Weights of a small transformer language model: RMSNorm before each block.
Each number is 500 + 25 x the weight over the matrix's rms, rounded and kept within 0 to 999. Layers, rows and columns count from 0. Numbers have three digits each.

# layer 6 MLP up, 832x320, rms 0.0559, rows 684-689, columns 0-159
492529530475505502497504479486480512514517487475494458474505537488489478484511488492534493529528493489542510529515472447507545474496482465516554518493521519516527501487516510557506503481540513515500468516471488493503514482477510480464490514501500481508490545516530518478499515482472543491495542510452507521540515485470496506504485486535489521481527525508544454490527545483536473493521489508526515467489554505505523522527549504496496502480455495482506489446490492469460469492461532
502443546516510514513516463458535498542475500478497484473528468507496513479521476468529502461520547482518517508528472541466518539505526521508491514486497518454524514483487541540486498510543523471480485506487452573488494476509498484491523508548476472522483495558475528493561506496498464496501453493498540497508478534457506538491538475515517477525501499500496556540475524491524473513526476479524514527462477569526492545494525474511500477467491520488561519464505524494459512502480526
494540473488515554516475474505485459492466474510490496523471540504480523519520528483537480495487478498524504493502510530532504506489549477549517548541491452512499486508506524522528520490542485475523537493526553521503498467494524508486508457477497525488491502494476462488462506498516518477505496525513530500485489483523499550473495502516504483493483455480467536536475494450541549529505480517457483474510527553505471483486491500532481492490464513490485489537486533483460501505473447
500471531514479533548492507513482481467482471480476508499505487536539502536494498501512489492444556493505516522510461485472482524519505512475506482501447480542500508479495532520536503507535535520543523526504519518530495507495517499486506440475514474487477527502489548559535504539533443471479511549453534505522492487501510481494539515499486535464497506546486465512545480487455465512509480481527505505478537494461509498491502498479537473499507497514511536469525544514527537486482506
503508475489534530564518462509471506520461494514499447440486527515514535484479496491457491490482505493520480517492465471501490492526477478496469468487508454504527518493542505477531522497491471471489505485490520534522523509476534524514526496534509517453485525516468499489493542498497512456512479493529494511512478519540485536511482500482494506527544454471521533487495531505515524488530479484536521484486509514544518511485498499551508500465510474537476514474505517459486522501470512
484497518506489506500484481496531497489473522469501504504496506493505542537499461502486504472464493493527464500525523501524502492494504484501487540495548497540509554472505502504514524520504524463500482494478512528522533514538486516495516471532529493466486546484488489501491466515518528470485445478436463507493496444461497532517487530505503457495511536463493497476502452482512431523531497487497568542508482507530540450475493512499494469536507544509477505476450551512536493499538474
# layer 6 MLP down (transposed), 832x320, rms 0.0267, rows 684-689, columns 0-159
474489460510499493530484551485505447486505523513516542491500484507497507505528512491480485511494477517490503501507549500528469483500515539496497516544498552508507473550503497486454502501525506522536531475519534477497495507534517514477465519490537538517483492493442499486518506536508465501492533528519534504490443515481483481447500522461542499481517532509426505522493506484435512467461475481480511494467402548514493464498535511457512534505514493526509449514508532526507524482486527
486510522460504504502489526513495496492474454470484444504490474500540502461475534484506477502468494484523527514536534508517549468550489479512488483522502536519491513548498525501519466509497523501573443460498501489477541524498490492483441486485483503519432461513480484466469476531523534481513518503466471488489493533504551499565524490513510484521511463537534474497475532518473470512483535443538469486534504470500482490520541494508486514514488477533470499480500487521519488526490459
491504498506520506538473461526526531504516509478478523446514479511502503502518524498429522540493555505519489449497500483559501542474496500479502475504524504487493435499486532471475516490487512502508532482507512484494486545503500470513473517524525537509493521502519477456542539493500521511465471488453516512531498506508507496484475506464536492499487478510495439498496519495497500493501485482534469448465507477489456503492505468490499473526477487495495505473433498429520524508500511
504499511494526506509517473522504485543456507506578551486506522476549520519488483463509497461515513523466468477511417549495559490488472506526536522482495433499520487508480498512492478506494508532519504530494472495486492515547485482521487525474528511512496470527474515486500499454479481490493501503498539495485535521467495470520524515461490553518516563498502510471501531499498497551497491462474461530481509493538451536502546478506506510528475489496459434503471509496492551526495479
538523529516500484491518530498520527481509463439449474507538475507479519520521495526508471522544506508493507502497515493526516455491486538509509479506461575500538500532509505496534493528544541496494540496502466479486490534496504529507522472502529464504485507492468509560492505458541500520501461524505533534468484476488489466471495521521485568474539495532515508575451470475501471478503491502500458493481526426518529494514470487501489505515506454480478458525484486507472498498534500
509460499502556521492468514498488471461531480477478515519522494496566494496442514501499515495446506498487493472495495468524501455500472535487506463525489485467519522512504459516497520505474553502501488523513504539533482495481524522487488507519550518517504499517549463429508482514498447529507507472477470534545450482480498532524565464476503476512495469531509477495506474522500510447494525511485518503508484517508431512492453492527502519529495538492470525470539483513515456476454530
# layer 6 MLP gate, 832x320, rms 0.0547, rows 685-689, columns 0-159
517499518518499494490524526515502587511524486487486532458489532500529537463513495505511540508483526513514553503537493496532441529493501500502531503506496484496451500520463473531542461483500474484516510457500506517473471506523501452535529469525452520468530535533496505503522475525466525540487494483553494482483499533479508488482491476499513508510458468523491535490475529488500487476498490517534523494477488494513476546472457551514489495512456487512527479454514552490505514493522547
507495500487508491491475528491497514540527457520509505492482522486503472504499494521490488487546484512538479510479492523508444524502478549505472494496501542514485461474493517519512476527473492515579489507461492510509486482539542467531468559468489512522485455492493490484497519502516516485453506512512459507522509493538497512442522451469510461492482502516486504524502468471513476451548502461451500505491535502471482502488488490483513476504500477501469470467507501503505496511529526
540521494502503477529505528498459434494506505499440510480503538533471491497464527515466513476515510491544519526485499505528476491494490506465497454485503464482487523470512537473541468524524446522513502472482537508540513443500499504511466507496511554519459472527501527500509479544488458529470542496525516478509493492455486501496578517511559523491471488525532532506504445497537465504492500453524476498526478531496495500490520488507517505527540511534468482491546516494455521496485513
463498503490442520527477493524537506482501521529452504453470444515516516530505517499463484483526523511462487463509495525488512458493499510494471518506484502484470525465548510512483534499494487533524487465550495482449477455497476535527542515483491520502503517535455548522502498500473488464499501537489462479515541517474470465519467500482532474447482503476482535485494532500488529548523533464483467489545524517538472473524534472497521472512515543512511517524466510502509496492448486
515513457478536510529474472505477511484537467483524503442481540495501510485512485522475462457482521507486505473511457511504498526531509540498466475492462524519491471462509518502525501520498509521512513491487505483470462501490556467539523491503512529511515450528513460488501492506502502530479490469520517543512525542498507499460514509468518509541462477471519476520518473476482499521498463510504483504540485516499523534522460499483505473512476537509511486488511507482495518511498479